Part of a small language model's weights.
Size: 9 layers, width 384, 6 heads of 64, MLP 1536 GeGLU, vocabulary 2048, 22M parameters.
Each number is 128 + 32 x the weight over its row's rms, rounded and kept within 0 to 255. Layers, rows and columns count from 0. Numbers have three digits each. The size before them is the row's rms in percent of the matrix's.

# layer 4 MLP down (transposed), 1536x384, rms 0.12, rows 1029-1065, columns 128-255
096:128120136133142078181155169161030115099074120062125156158172114150129132148090073095078119158112176074160099123170099129179083130104130148117114112156152130182159091130095134104176107119173115138068165121137170122127166140131173176142100097085092142126139215154103119148045226091121128166124101165135106137132155107075119106123124063119180112155111106183112118155116188129136153141166
100:118118136107106118130163120209100083125077122180105110223115133046164135142103135124089117108125133130116141099175096157108126117124116162133166153094051099134157187189154097072128140165141109121161109193112137098164107179123090147148136129139138170118162071152161140135192098145109159075113096146156100107108141140108173100101078131142147155159087162104153179199174158144133030169117
100:136180104098112147119064139130089134092132142154060107131108127131143093116205177176124187089136108133117188127121101150068154117135114133178093102085112174190158149140085138114124112145068061162115104122102067108176165159089127111087137107109183123101136101174074117115156174134137168112133130117102082163075080065105123142137133131147131170160111159068149148183097121168142167194106
104:102151148152094142113087082143089129132162171143144164094144098127106092177102070127143140156133090107111048140138117143179103154161111176152121183173129184122147121113190169074109140091087131182167198134162135139136094112114167156117186118069107128147223136095106142090115026107132132121160170056192141076087163216143124121100131166180121125157100116150154145116143169090068137114093
100:193093148094156122119065096139102180108114094137117095154138117149116136121114091131099157139113097123126112123117129148084087155107136153168084152157160125156146159148125143114113112143099080203107097112129155090089082102142163111148102069188114140102139160152114167146161150080105148102075142114082127133145157144107194147134190149157137141081139143128160139185110100125102131123144
102:159098120150103074185084144115124168134071114111126088126134124171133162134093124101156151160124094127171099129127116065090211150116135132103177068131133077114123087168086117203130138103181096072156139143146125109128141101156102082045118078157123131161083159108148135095130172122165075061138117122124186131116212149043091115157136119124172155175153091168132103099135126120165137145140
108:161150114097184117184136178124145127125138168112114155120125075131152114157153141155128189087074153154125042131139154162061108156099138118138104129117115103157153129156105108083120126114065140126104122159137125125168137117162133175131215107122153096126090081121131149163123062149138151192152132128120117063152117065141160179130128141101125078053158115136087110160120139135147169178141
104:068193191117188149144154165145118111174124115100131129115138130118098098163171121177139168045158119143062143121151116142190125096122116217120103124151157067102085128064099138134134088226164103186148084145085184201077118178103126090111127103103081112141171135141095173110148158111071109152139118154169070155189186099127089170132109121139134129106146145136128086143145147158107145115157
094:066083121085093141166088100107086106163217157091172120088179084116157177169130133148153086126079170063124113153135121143146113145162162161121124103228116116083124059141078137153117142102186161142107087129074133135112182110088185133113134136146130193119093097082123138108045118124097181155120123096190159065140164149141113170100130099167098114134075149123103129093123161142105187103181
101:117134130063133151161148127097094107102155089098085131061113146135115199132164173076095072120091164115086161086126141124124097149093095116103136167150151132168133120150189152138097119153155140134072194070152104179121116144145178173091131067094126114095116110172086147153143137185085147098126117169119084153143172152166159146107145156159118076084144181100112126105046207063165151100203
096:128065119096181125151149075176104150143170134093085182072157141150103157094159172157172141128133168122130132143158164168117119075133174106082096168137083205131138116125150112189126087084101130095075087218186132141089150130114100106120111121124115171151128139137078118116081184117108145086128135093167120147147083153158128115185187129117126187136101141093088145150142157125096153110137
111:166149115147136104148116135153121176125076196144122123077128122176147133154073078062173109103144169073135155086111114121165087116082134125136142142164119133142164149179148118179080077080159114122144118059085156138137107158149140180111119104110150132117114101124116111068109101151153083136165176153144108112126155143155138159127106119151157204144131135124087160053109122134117140125086
102:173165185097143126143094143151117128163135199138101106184110067178099113170136163134072156099157125137143124117164166143107141137136141115074103109111150150103137157134141115151054142139120189156143077182137127121109123152025181116104050130107153166145107096146103162131113119115196077148137121097100214082149150182119130109072147008146163065186116143128184191090079092183119198133124
107:136083145146074153146095143123124119075187112093129097078152160121125178140127120131105166071153115128141127076116124151157112152172120146115149174119120137173127159172102171099167140114111146170135151140154095174096106120090102109118128027081157142125091171115167094138144134126097119102119148146135155108079175196095175113107149143199153149128147009173131147099158135085107060087172
099:137123146156195100108169099110082083149186154064186118118136140138122113151175055171121101125215128090132077137087066068143114164047130120092062156170134085085078106118126153121041147136079111161181149064141123126109124120096138110183096132136090103151103113132167107064135095167153135123089062113203154140138098157097181166119117127156127157103124169106148128123131114123147118149118
094:113146160099099131156099130149138070108150091134112123115120211106146137092107154157105129107082124158131118113093135068056167084048151123106096165156154111172139105166135132144111063178108116137103089125112120159106105134127184141106141135110141149145131140120121165154113097092133102024148094114161119113152133155110123096095153172139043136146107078102107153100149157160180148110172
102:146156111172128175126122121110187084104135092137149157098168118174134100111128124100121137181102071138158155145099101123177069124092125131131099082149134124129142180064112056092120115129092118122125168069094138133094141118052195061144146098078147116091156131130090151109130144135142125136115146114104115170181113145087135095088136140098135146091083146177136192061163128222147168140142
103:133176139049133102181125136109103074156112132134091116128156170147168171101144165187107132145182149126056149194103128145122178116154113151145110102105136087096123104153187135121119094144104123062161207089110114126118078118114082135108141146147112068126092111134187132145131165127120183193138102207118177126112117094116125119102055149138152104124065149123188142168162083091105121087108
101:149121165143136098118080140060129125139136175077118150145168130110095128163131031134134161136126104132138146145141119133070124155205096086125092119102123121095143131078157171092105183133126168110148135110144137099140120104110127081076117070120159090116134174114112120133089133128110130178132102080151144134163109122138120119134113158130141139136154125089118136148133097149195117109091
104:197070124139148138092170114101148150129196136133136188115107123149116123136125141180101114156146156099131145191138124100142136104173164162187136113081194134093165185151082098094169123121132135168136121110166049072113156101125081114110130121087076182115120127117114128140121119162168074107116081133111163123098200161152108136101150146070061163096133102138145107146111142139136108125117
102:089087149118140109153204216138141120142152103150119109115120155138124106084044102145140111077085098226170094105196103115075086062119132069101168110066128155148089094078125158131103092136131170152154140149107158116123142144083117139131138137144147116122137087184118081114169134120099088121133137157127135122182152137078157088135174159125150193116135116148133155119076076079097124070179
101:123100097177108151111164084126117121182109137093129128139142108167112149160127073138103120067122132124154100133160114127112167139139175093149135107104084086116137104107110088103150093121113114158121070148143131151156101098150136106139180154123133142131178061105116095098140126138166154114142083071182093126101164109130131140108166149153117120067157114201099119103096194140101137101119
094:059146145157108156121106121080172087117073105192073132121182083147158126147144103127132142128130075108109129084062076151179084130187061144152072129066141146129115115116134127105094114135141119157157097093084147129152096158091154159116159068120126101150117113103128144074072144136112079122156081103171136132177118055091120153169171136144156136164150163108148120096152088143204113095102
101:161207067148101109134121087178157151134115122129114108146112145148121048165103150116160164118077093181119155129138162178149099155078140107139099137172136165143102204147148143115126184148140092161117136104069084129097118152186107141121148136160105134065119100135163185065140161136104135115123138097176106095142110094170064134095160079116164122110121199089133128118132069096155165141123
105:164159121104109062056149164133111141102107096164164113104140154153138140151126116180093126073137098165130131144133120068149141104105173158119107120118142103132105171118126141122118129141114143105217153189081125139164165086159060172082109172101180094064138073144111169125120147149195168117130136107178159068157137153149109133131135157140094095161138080157127171125153147172140088110104
088:129176049101115161165149173120138114149186151090104097113131123185122122162128069176094194145089186096068117108093123152143083128166161154170081112130140135110112132092100077083132079153155148100075062184122100098131124122135164116128068125173092181128129114185157109153093098080132127144121178100099164108180123162129113141127081112112129138160132100127107142104145190129100099125157
106:167119139092096134138085099147194122127108089171074068098168112127158147047108160076119067104147132122099099177042140148149130085130129175122174105125161139113084127110080149143114068109111108142146104147097173115125121134125138122121159100043094138170126134129128122149120129166086110175145106147115191148090065120194107150170150105065124167117176174116139110111068079133100115106173
098:120131121159198127153151157113143103142121114135071170170107120162097167110115141099165162103138077197105115066133112117168125117072147144091118098087143158131129110109181151137188113098168122180128125107124139161116083076084115159094181173107097157062072118142112152158135142117088128145156121129087165135115195179132145140162209157090070126051099127147093147172145089173175113087158
100:136114079128061130170145160172108130124108176146090122119139138139142130141084106155177157103184119149204149080119080071143125096137133118136138128190066142163138137200143149135112096194065175133082125125153120137138101104123154144100108103094126186119163078163189123156120094096123087129117149121113113064088105120118084133161043144126090189183099090103141134142078103229104154142091
100:163110126183105158150114116142087150127160166121193156193124102166179088109045124152112132125145118062113104149132114074148138138154100109123139087100109142096142167073099207109144119131218131154130152155121108141121095119158160105114161117136103104144117138118157094117159126174074136091125173114152098070010167118140147189083118161131122081132114088125106134145152154133148193076141
101:121134110092165104119130117128133183126135172151147135159145188071148127117160178124130077144144135077150134129113109033149121046098099129083164131151111157085128129116143112117135144156134098127124115096149160128159147112144147168144105166103147073143135180109169075200137133089117168156115236146137146144107167112138155196083064101106034144071142150110175141056115062112134105151104
103:149143183149146126111137144134138117152113167116146093131147080099163128157137093026187100104175124135120082172139111102147076132097151136122073118095115095151141127168107128116151136153166138104173150231194118113124164162123091107167162146109097146081117103150065103110126175113122076102161032113113101143156114143131147135134101146119147144132124130130151068102126048120163112189138
090:143137151098126129101113143116144171116091139183126154091145081130077144131128122159137128136144114183110180157159139156117084078132113126090124131114147049138157138165052124168158127076128111109043168115112118131113133142167118112210128124142158150153159156150201114159140118050176152208078154148130139124172074122091125102153132132122133159110119079184129051119099114171110122153163
109:093151129192149100133109072147103138115163099085195078147147143080154111150111125100150133115095182202173114110147161148160149090152140090064131125100108133168159077093094110140103152148156084071226148181124142169160131116131148191159200091075172100121145093149140084154132162154134167148154137098143117152048096178141152125103160095171088175182107088124114152169129122114140130143123
098:100056168123148158159079154097080100130109130127093068140168134127122122129136114176121073123178093142091126166103115144148122153129123109098094125121143137121153189138101140114153123088116144155137171124101129135136140220111093092118108093175142180100097133187091137118077163087145102172071136170141084073223091148131073120074133115091110167144118135114073210081126105113118132088102
104:160124136146092111072155132209104140160101115130083132108134123151136095041120135099119074106113131076171133192112097136149098057103143044119064146137139104209141110143122154127134131143124123164152189134129134106110146096067052130088168111101137136129179134147148084107129158113119121098160060147091125099173103088137130094146177111130153196193113117118143216180169087129080098090135
101:175156114093140150117099131104126154139088134109086157098100136124105121126135106094127081174123129109102109168161147151190123122141143110121122105142160142131074138081181122132190175125134084099115135161163170150114113109129211116122103074141103127171136134147107130143136168099137074130121112109065153142144139202164134122139167105128146158077134110148141122088139118159111090087176
# layer 4 MLP gate, 1536x384, rms 0.122, rows 1030-1065, columns 128-255
099:124083120198110116137169128143123143139143147133079141116136191120139140086126105139166166079144110085132131072113123109148163216102121171157125151120155102109147143093167098158054107130100125083138147118150132113143120169026127095138167179148134157094083159134158158112093075074105118135111129105122096126195078142120072115208161108164121102118101041038119120137129078154139071093112
098:093124135195134153125155091117118112140104164056144110090130138153121098137108084142109219102169110185180122133089092085142100139116218118154167136140144116095166066081182143103091076104200172111068113115107098152167170066187108162177130144113144112119091077105130128120104152144143108108076164146092123156098147162109167151099105160121094141116109126089140184100116131161145164133124
097:139160171175135100127137110136125117113072143134205094108096162144068117135100111164121144111196151074115134076130124082123134115150120145069164105153164082140123172061136201103137148163115141080141195098112091149154159106165118180159146095103099115142131157160161091092114119162104116141159068132158178137134110136104131101134130103147093109111121079141115167134158139094169107101136
100:156153122096151155112181135080220097146138204160105102109133141123183130104224122116139112064159178088070101098154169114108146151152151162090156165198125188094166171119140106096149106079129177126080154187129123093111144149107163155162140102140086117131149119143117171106099094060139154130113100115142143074097107089159125180140091119136162164104139143160128145071123146151041100100096
098:070182135149095120087120154147114189093185036097114123142134146163075158174128090177116138170082052084134125122151138123174094114142112062150144111135092161103171140136101152174107200171098183195129093133131129112132099134117134124162078179158205122149131161108149085104110119197145086149180156094172138091148131158096156143172175155095130143144150095108105156178144072132166146154165
103:100147182065118139192137107116084054104150182116129089141143128145107104091142113160141149063124133211065109172064106143128122165185182089077098056169153142092155125083146139114182108140192156156110102137180112140120123171193136063142100151177177148158073042157139158156163086098119173138152127103138200107104115201112123136177108143121100182135103087095208114141112120073157093170107
104:163105168095083182093141108087108084097103143141122147095144129043102097125131149084110137113130215160109113108102124161096141094091135120112121130081149187113102113114070189124134096145122215122077116137121122141197117131127182082187155174118066172133076111141164165164109170093120107137111152148123194180156087145139122082178133127086098157143108118152128105116086147176202156132166
103:089057086140132167171116111101106143122191122146163170095106144111111109126069099104092121131122144117183170167145108179143150152162079132085123115155125178104177104141134072140205122117141075129085122134132103080117122118082124086140157132107168077156145183109178060115139161099090109097107125087131103114095129130159103127074115107119144099173107115084128135076115203153152093122094
101:104130109222133102164095110077177143189124177136135156144135114125160151142124131171132167107086100139194091158149147170090146166158180114112122173130079174104110160166174129162118081121132086069070122169120074110138107101090143136145186098153125191164163182113207115167126117146066132166142218075098160148089161201128155055130135160159188096094147120122157135124165136137129145121106
108:120129152120115113125081060117174121187107167093131106123143121132135143087107152177151118121081097111188072145102124146142065189140175179067063060161091093130113110132133127147109181139179116092089121140119126138169138188157166146129097150138187173152106086160129087125147132166185089150073176142130185108075162145149147136135071150152068113187190142103123119107157119146105141151132
115:064094102142182247144101113077145154133179125112109095134144123152134077153118167142114138095115117147131118148108123157110179134113130171135079111169146137101059124148131115094104122153112150101123151128117059114166139132120122153114116210080058170132124175124119100157121189109068182085121163176108116106135090114175118102143175167099106099120140130109151170175136148127097112107126
100:149162190094159134180179111093160145107125107157142096112162177176174149136155141143122082111155161111157103117125173117088127146108116105105166162083134132124132112179181104146110077120126107166103141104153124145050151142082105130120094107076110166156146137108141166107123071072047138132109120163146155124069136127131131158165148140124151147127138132139134108087135116221061134123119
103:110155123131165147079140141112168134142131099121139145142185169137074139171112132049088119171131147147061109126135115117189096108136138102128141111167154145155117072117123149102094109097141116182107121190058161126151078164078134151125103120167102119195092136126139122129156122142109172130126173124122146089219124131087130144093115056102137098125119106109124077136126164183133142109114
097:131187087167130115131085142120080122090180121152122153127113069118161176154143129112127159116109156112098145112109099126103133093148091095110148147135142157088159126099100149139107156123122132108140157175119100105128135134113140092090156144095126116090104106143139150118167206062163141166119193136067134171099108121185155143107149089114073083132084120202136065098142134117033099120139
094:142106112097123100123125150131109155040126112188113161168102087111176144116092155083107136203140079094121152182121110155125105117096116106096139121121181171134078187138096077102134095151138138131147098150177186099117138114101100085149177156067119113096137098170120102108185133090148143148168134171111119121213116048202162135114179130110094193076124120156094169195152136157085116094148
091:142159133140101137162098117142132109117049167144094172148148157094056128131123162136106124108128145102137152107150092107147091143149138134166203117125123112146084138091131080143126219161164165132159120086075087093196110124151145081111091126136166121127175167087183148101122115086124092087122157099203141150188139151095098091107201094144125126081127150165130104140077123087144151144106
101:124125060087090161171127087141154144120122097114136103147129121153084119156082111139149115182125124177162126123073119084155165093137146118045125100125178125157106073159092113145121180080083117095122135119128143195139129112139118139153090168134148153108115100165119118143138170139125149066136061198145122150124152152090139096142089087085173169117060083101084119115117123111106155118144
106:146135155181120154099139164103112120126112100132105136165133088207144156125104135059144104112134143182122110160058105131112149110071123079168109112081161213063093075056168125068068116123119133106138144155042124097120093142161198140146112127059124119170128160131122169123150086188130140161160109142090079099114079039147133161108143103062132137157080112162114113111130141139131125082151
099:144122084144101144121149132149114111135154084114187122158080086170101136095086115188156103140072159130110135104118166085182148123180128112127133101156092135196163124159136052128084075176125068135116152143085059079164134137146141102130109171114116131125142144094096111096100107114137110128109161126051190136151118132085081176178152208154146111169178096113081141164096135151171117126058
100:141112154166114143098168149092114126110115109165101164142115129138140117093115113078116109138083115140094177132177191137141171077131151084074077142145083218143086106101120151146089089122099123092124063117089103208128154124147119171112125121160127155096159083112141105151199147107141136140128098136125158116148104120163083089172107095132124133142149107141121087162146125199168190175151
100:067107138103130073156119092179095134121133140104126157125112104143134131180112163164110138109037114164095143130207143083108108135170146115114153171162114148157131113103126110137136096160175097090136114189061093194112113121117101149135131165161098122094145186114171158111140157157106161130182126048166148122123148158170131118105096115146120146143096116139072105154109117159134130107126
098:099108167131121136137141143160121093100136107104150095120150135148158155111137097143115138153099113121050162137138144071166118159077183083106089135114100152067114091098122132185084144199105153158063172117120158118131140116169127073109080125169089152152188140159191147127203119118104151156052154142143188123113131094118151197095141139151123167130125143097153060165123124166136228212152
104:082087158124133069131100125089111145126174145137124162157096101119108142168152139150165163101158167132118078176091102104179082164079130107133173148158115056104233119109205099097140168178188153161143141107138100102080155139145086160152126176115152084188161127102081118120116153144166147122098142091145181109162167115138157188152128081133165124119104033061106095178079165163132179133103
100:141133126152146127184124156129105100110141121095078117095135128110136129128185166117094131139136143053076102127155166137061118108128123090083107136133060112147146132150163132112139175137162103080069162137120080124062148157129126203096158162137058096125133150131122137136114153127068105130105168119138157159153183183114148094103154129110109141120106125103113119103156109166127036154117
085:122139095118140126134182070154109110164107134102112094164173169113140147104080156177079167150140155181150143104088141126134107076104119129177079175098057120108075089141165122171169111156113151173195086115178127093148140185147079144163154086083102159140139067160133125111173151086133084087143139129138073170120126109127070108128137151168067087084117118154131142176112143114111117070124
102:160160177045115159154140095131178150081169137130092200154137095139177055131071163138135102151193140111164119107145099132104125109068050160138156101142172114163182125152129098120126125102144127133164145176149180150116131144142143125145147120130124176156053135212082101103070096122144119139093140130125098107088094094153126148113117147097155159130110170119140164117110182103110121072126
099:100124155102069152108137125127159130139120174076206121114129132125171087131138163124105120094133193103106122138065185060156138109127148099174122163134167112130115145079101071135139163136136110111162120178136156070127197167156158066138127117189147116147143115106138111094139109091138116147116112108128140141139112120153140178121085164172153128159139125116101155191121197124121173140110
096:163078131132089128107130075122138140119118134163109196101149148087131066094131097174126157120110105087099112140085120156154083191127123122086147076098149114149043164095088180112108130068153126095155092102089073112172134128096127124130138115172121077146104153084156141164182159134143148146091159174205107199175136151125172132121113135116105128071102121127121162129116163119132156121162
102:127120135150163122178140126082117163135142142094124165126121181062125161107151146110154155182142158091163103131157128133123100102116132066088093140142130164179167164161146097134154122146148151104140098125176079120120140122146108104193081175144117158145094199159112089111128101138122118118145098118174140112209154178180099120077137105138111114196143134167097169125151142138205172113068
106:115122158146138101092160029115147137126114116107120136141187162186163150122157125167141138198173095143085134097135117124147121165117104112150144071129150115139078157109145156084123134152113147158103091136121119133122095196137097169132078142144071126165119149151115095134142138151159113112154138120154187129107144175090123158103134089134181111164119155132132094128126085160172146127166
097:095115125137121153118155159124112182150102174141104147165133164136119155148093105188144145145132127165088136101138149071222166106183108107130111103161107096084124149139086082114077100081176107079179134035126117145166137134135182135153138159114117159091140154148090128042116139112174189093121086146138153149131047174116064117135116112097125077110106190105151171106041162148161098078172
089:078075160146185101149155163112150113150095101120182151079155128124120134143098155107101102097106145126107097220157090152084172070166115112146188108109136170108142126125152069092133070116126120113119163093128107110163122126107075138082133128129066156161138127127086144132139171095109109107178103071162113114222120137164149187091116109069117152120104138125093147165073131147195093071144
105:093153116069126173172167212123161108160138176172191157141100124124108129085169149096121107061160136127138159148108116152135122155067158104108111132171172106135175165133124120144102068100087109152102146106120153102125096140144096150096135166107152122132152124172117117165100144092104148125132111142100200129077097066111144108129103138052128081132089186124151076094131136177143083135159
095:131181122187134125113101150122121187135155148052124130137149126185142121138141092163116140104132115072120124155094069083122069114082122083117148155164106062167169080161104106153102090102092184158124088132132115118116146116107181136080147125109158120087138121117118117063172110135159159090173073176153081201072118103142112130102122150129126092161139083152199147102098170170083108105105
097:135114072128141140112095158092120116156108094145169125118125133138097112113154205157151124089171139063169123078082088112157144062108096152114132160120170161159153110133100090104083101132080137119100104091125119134163140137176119109130172172097119047097134124121174147225143121173176145137174154177144086234148139172070149094189116075093149118139120199133118131132193121168107134139142
100:120141151134174166114104152098092120127105126093135136104184102117140141086089071154133166218065158150097140111127128129150089108091138106111138145061108154147098062167187113120162157182143173096120204090120141081069084124116159137112122112096160111125192118177142150145133102109142157112127094102118135159145129190183144127085109132099107142149125136145097123105114109103060080110134
# layer 4 MLP up, 1536x384, rms 0.129, rows 1030-1065, columns 128-255
100:111155067178140112046092119092159150059106122142136132177126105140100120148146140102147133164143117145125086068141124124113185133106117157131071107112150184109166133110133120137133161134130077132180093097103144126183192110153199097121078139088101181190114176151171138111094157129095108147098158111136100213167084141122128165165112130076108141131099166190134102145113110075118155116146
101:131074151181117105156117129113128142098083178139078197100157176191125149108132132120105146116092139179179092152106061083168063130195103135113085081171108127118139162126118101119087166063211174133158147098098097101152078132131160147129126164097171097174133095154160132129166153130133085083123114093067143177035132155141134166142125115168130131158129125119119168139134121190123099158194
105:138134150116165133188130073155131130106153084102156098109103130131122078120108152131159107142148061111150143126091184114188112110153121104130175136125139118133113126105136138083133114148116104159092115132121100134128160153058189179113150096154206124138128130127152123118162131077137170150107184133093109179092087109164146132129199103186179147098126100054171090149065133116101125140129
101:080127108097131109136109085156172090166202222103191153120168144153147105109112127127118194131131099150166150166125149124108101159170106134100135119182114141170120086150095070082155139101170122162144141122124111128105142118143133138119111122111103181048144086112048137097139106115126145095118134107089068087070191071103146076100118127132107107185112086109123073175137184148122150121117
101:159151162110142172119121162069154133166149143095137105153118157155067101124123108157160147051162097147130140071098180086110191172101097093119142116093151106212103078150189112120170075180154081118115155117113114110148127095139104091092116079128126103149105089111164115178163157125128147132090159143076097042105139138107111150159062108141123134118169132122120140097093171172103162117127
106:178109154114116110138170117183117145141147066120082109117146185196148161107121138087104124107167149087157165123151081127096133092109100150145093035115076152199097121165125101194196189104153115151136097153063159178130124159070144137154105132181103043140150113134140083098153137185102085114086144086141189160092138107082153126148135200140194153138139153149086139050169106134122142147148
107:167112191137142137117100105073122156168122164131070094109088167104121129089117131128164104120138064174125044146142167148078101132100178115114164085135143106115059131093119145080106167094160110144098116143140203131112114078079167150147091116081120105105075134112125126159143214146110124171091121114148175205124092200095086120177130093179084156108149152078145133100160159154183178172101
099:111087197169132099118149069144055084141160110119098192133155134095157183160113051103123138053143131144113102115159059104152152111128049143182111128115144152136156144148187122164113146157104198132173124191090154155178086170102125075172120111106075182143151101059076171112141159160142111122100109121159117171153173152149153109142123147115130151158115111138152156092117113147141170106110
098:148198136180089115133140157158112078159122102121159121057163121053152142133133133154129112100144098128134088163086059104059137152140149142127163083133162102116057128142168130115142128109157117098098112120110129140101134127080150140145155152137099195104077139134154144124149093169092138103157077148079099080034130102158145146165101127191170093089108104121175139112138093115104177151144
101:153091135169136158135146170101148158083142100097139143114127126146101177187196095128106127138138108147126104142160137130055128166063165091131135203169112115123155119106118138129183131101101104136072165123141157164075169134132148162156133123107145133101142167127080160131060176201159169142118100151133147047130183143139137126141087147138170181148106133176109101123098089068112107085160
111:168124128118161046169115049161129130123173194115116144154122116189117156126144154119090164098145126147054135118175101155091118115141118128140128104148143127120233154138056086218184156120106100133097084098159188107152137152138192130102147115130177148118160134156142148097135168156119191128072150086152108205163100195107137142150122119154199125148180160153189104093112150104093122090125
106:164118111155117160119147131163203139140155104076124168131109123101116103189136067115139083112115133133126083169088063131081108072126135128111148147128123161145104113120159150136147176151152119107147105149190102136073170126113122112164058121087134131123049150124166183188135113169117087124120104102131148094186097146157072076148133104164097155106175109152141146108131125121188102172118
109:102099122125133124134091173109104093116159170165167064173167154124093181095131099166076122084104069102160063101149120124101075109165153140146157130134166123155147174135127107146148186153118128176153148156151113132122176106196128092150104117150181114135069128150122091104075171142130155114162106150078138129087155142140101155108105196167189131102128169126123119098144168098100163131167
098:088123143126124152112077089131137133117198115100134129115087133071095164168130139130125108091172157134102130083139103090095213117134114137099114166100138126140075176164150113139147117075165100089108099120159179129196141176097123155050114108136134187119154144095132194124098101082107138152174102111099137133124122138154142110131097156153129143129130168119125151078146033113143107168126
092:109121139165158131097079112103094107163143162134102124114125148157081091187158168160151139151187094115103115116116151130120105127171084186135117130109144180114123152119139135118116101150116157151077157129163125067150127125118140093132113111147139141135111119101112089107076117144076156122143132185141148125139147167109099122095088106177088101157132132126124095126127126114097116137082
100:186191159093123083107130160185204117118130146122113127154148142144151121137114135158139125102163156106170143091119130128083161152180081140098087137096135191111141132100094097081077127202083126104123091119120105182096052103097159063138074146162163114123101118158113097156154101163123149155165120111083110143146073175100099071160187129180132134152134092121183160150135121161167168157101
102:125099169071164135124101176165050159133150132100138090142124072082155145118084107132127099108131078157132114168129208120180209073153105148144129156122164149074054070143140119064133126149142157153175101125104048118160158137164096128099091141190088099193156100086126142128075108082102138084092094102117077092109114114118117104113101117137115139139117103101106177072112120167138162179141
105:122189084103076118122150092145141134166187144125133148154127154150138098122115113097105185110175126085092130151091136126097133139128078162156141174119179069160144091112179161163170113113146115129058112155144126164114123187155121101104186190126158175153119127128171100077150139169181099077132148124109159158137160051138095167137155167175109181133108187095154118203166089076073121070150
101:124113114065133165116142128137173162158147173116095133095183162132102123175205149136075131110140089113142100172139183188128104096152142171159112139145136106144109172119135184108076140064094134124137098117133156143131115125157163099083134116145128129145149083114158104142151128124151176170190164137196148110114149116076111101145065145135110113110123121153104151102094080123122128089219
099:076107078099099093153158110167114159085105161095195168135138103111109123165111078160092134088155148121102055109049160133125139160137145159169123078119166130134144104109102142117198160147166122210185097118127164061185086123083139095118137136092125142135158164137171210156132074211174062166114120104149104104047151119138185121098168222152162124078135193142144148121137071143104087125119
096:164080102154111116160191175142066086141125131163148102084154140171125161144158124154131119123143128133179093092151108165141161169168179135133107125173099116149104076159184129160178112126130169122178163142098174131133140127137109119137182178100094148104086149149091092174158134125128195129117134121090025152130148110160107115099153103101131132095154150135137105139131109127105150083073
098:156133140169082178152085162144078160116129137115158167139148101100138098101101127104062165101078152170119167171124126084133083159089211099158144064151133073043109089132089135147123158181118071136131133150208195143150160128157150090133140109155087143128135131138149159143132124147137162090059095118128162140111107186138132138059091172120103118102120099121149121140132154143089150201166
101:111140173092177135107136135082134112112112174136181121114103100092120128129104160134118160084051156127097106154153105150081116112171113144102116152146124138134157121106129160063114167119129156093145083080132134110105137133112130127123125085136114112163216101112142101123121104176150134154106081131200098135138110134156135167105078137112085108161130114075114139160073151096182127162133
104:123148089104159096107154171040128125146113137182144097152146111084146142146133134069102118135109151169123138093128170140126088154098067133175117153168096135068095124054147095127106173193148099109106139091178123170155137129072104125147089141088135111186097187092133101129125133141099135160168118060163096175145138157165088141129138187166110119088130132093102123157094067118111132121063
085:086165172160162184130133164117142123107077103090156181132168138078131137099112217170158115077139116144177130119123146111025080140144145104095135073132140143149088205160138173096142146079170083109183170099143135155161138105145129154140151127080143094159096106106137151128175161150123115121125141142165137141130123086116077144158149127173088110071110088105135148133124109126092111129097
106:086119181161104103162171075139188173141098136165126198136125121155117157155147111111137152200157151158115165070129183107173127103129110139168101151121156103122098084153103130154134065158101093144167152107151114098137104138111134104195130128155170108161126169216101124165113150157070126140149164168128125108149175116121128144061130231114072131162155200108118138149131107120104165106138
100:098171132143117101046041133114103118116153128179122098106216148086148146153167096102110084157151185065150167124162104071133119101122112077195142150094147119160146124135089099134108113157111154104161056120140085079114142115132125121115061048078180095130171146091136155085097151115146150159126114080100094124197101083110182196172113121175138110182193095102165181119120157063103153153106
089:118198178109145052067136121101148116148183146123115124067083111082106143132140163093147138118210128121127095147147087119110059104094069159133057135151150117147125107212120090126177144179151124144161165161163123162115127089110096090133190115179104123110149108147135080132137084074134147172150126094147115109157101097181109112097119114102090099147126076097147069124072147112135169107067
101:187082164101108164161145194130163125145150153176147153060130144153114061098131121096197143149160110165104123161123092202115151147155131151122127150144139142146142118139120058105124144089131118126103111103127106143154134136134115115064076144175118162144168139120114151155071127108081107101135163177122142207147093076133129115170122113137064135132154130114152144138103135143181109111113
107:153093159128103086120085147095153156117067091163130183132111104121162114138054090136156103154165200187142119168112160143118116125143127103131048157082089099124152157118111142111109181106083176126165123168130108151106129098189108173151109122083164181166095124161117150123115167168100122153125135131201104119121071180113108106145084118110129071155140063091152123147147179188107063111143
102:129126100131156061110093151151164104171117149069113098105163101119141142142149140104164086158201093102159157141167094099079119185111148129112157108144059142128178092136107189146126166185126141135085137156164100097137099105119121164151163137080108120161115087169151148152118149100153114121194154093121099172074133167133118157141120178118133104111138124144130091107068066148089189119137
088:134063102136117143109140085154146061143164168164167133180102178155177183105170151098110081165125115127099075161134089125119153164089163121130104092169110137095098132085144074074119132189124103209152093140094112144169119134092101100146107101123162130137080108115166100097093120108092125137148124148112138149165183121183124141127162129118101111149095188120131140115113105137143142110160
104:134130099085106115074098181148104151168123148126128117104086118145126140152119132073153053092085105124144128100159128123135136074093218142104124159068140156105213094169146130107143152152085176098164128180107133111168089092113146118092143085112137141141148121125169126113103155069182098149161107139098147128138161106056196183139081117202127085133159168159186106192117112168187179091127
095:106092072175117158144149161128114106144111160203100160119120123129096155113106146100173173105120151133132207168144158117124110130160137163146155067067118139126118116121119150132210203152137131132084155082111159154160157100097110146169057120145134222129122111145130155112094102133120106109130059138115061047083082155103105147145147151132107157132094175158148135137170179100122126165125
103:136157147131129160160115123117066144105125095098148157134123074128097087180046063123139128118119182135094147121188160107142086169109126124167168141078123138157132094137098117123151104125117124143136080126108137089093057142163140115128058114094115120196110143091104189111106129111121129029107077130086127118124049080142082149141167120089117144137102151115145130102134140143125170125133
102:116120088158158130100091142149151115151128139205106134159171102114097100137142118081140100094165057109193064134113150048107083060127131154172170118197107126159148118118097122110123162133170130175118056105133090183185080120182118106084102106166136181106125141092122158100170076114142149110134131163049114128134108126067190094161079162126142090108105116114151144148176140175157115121159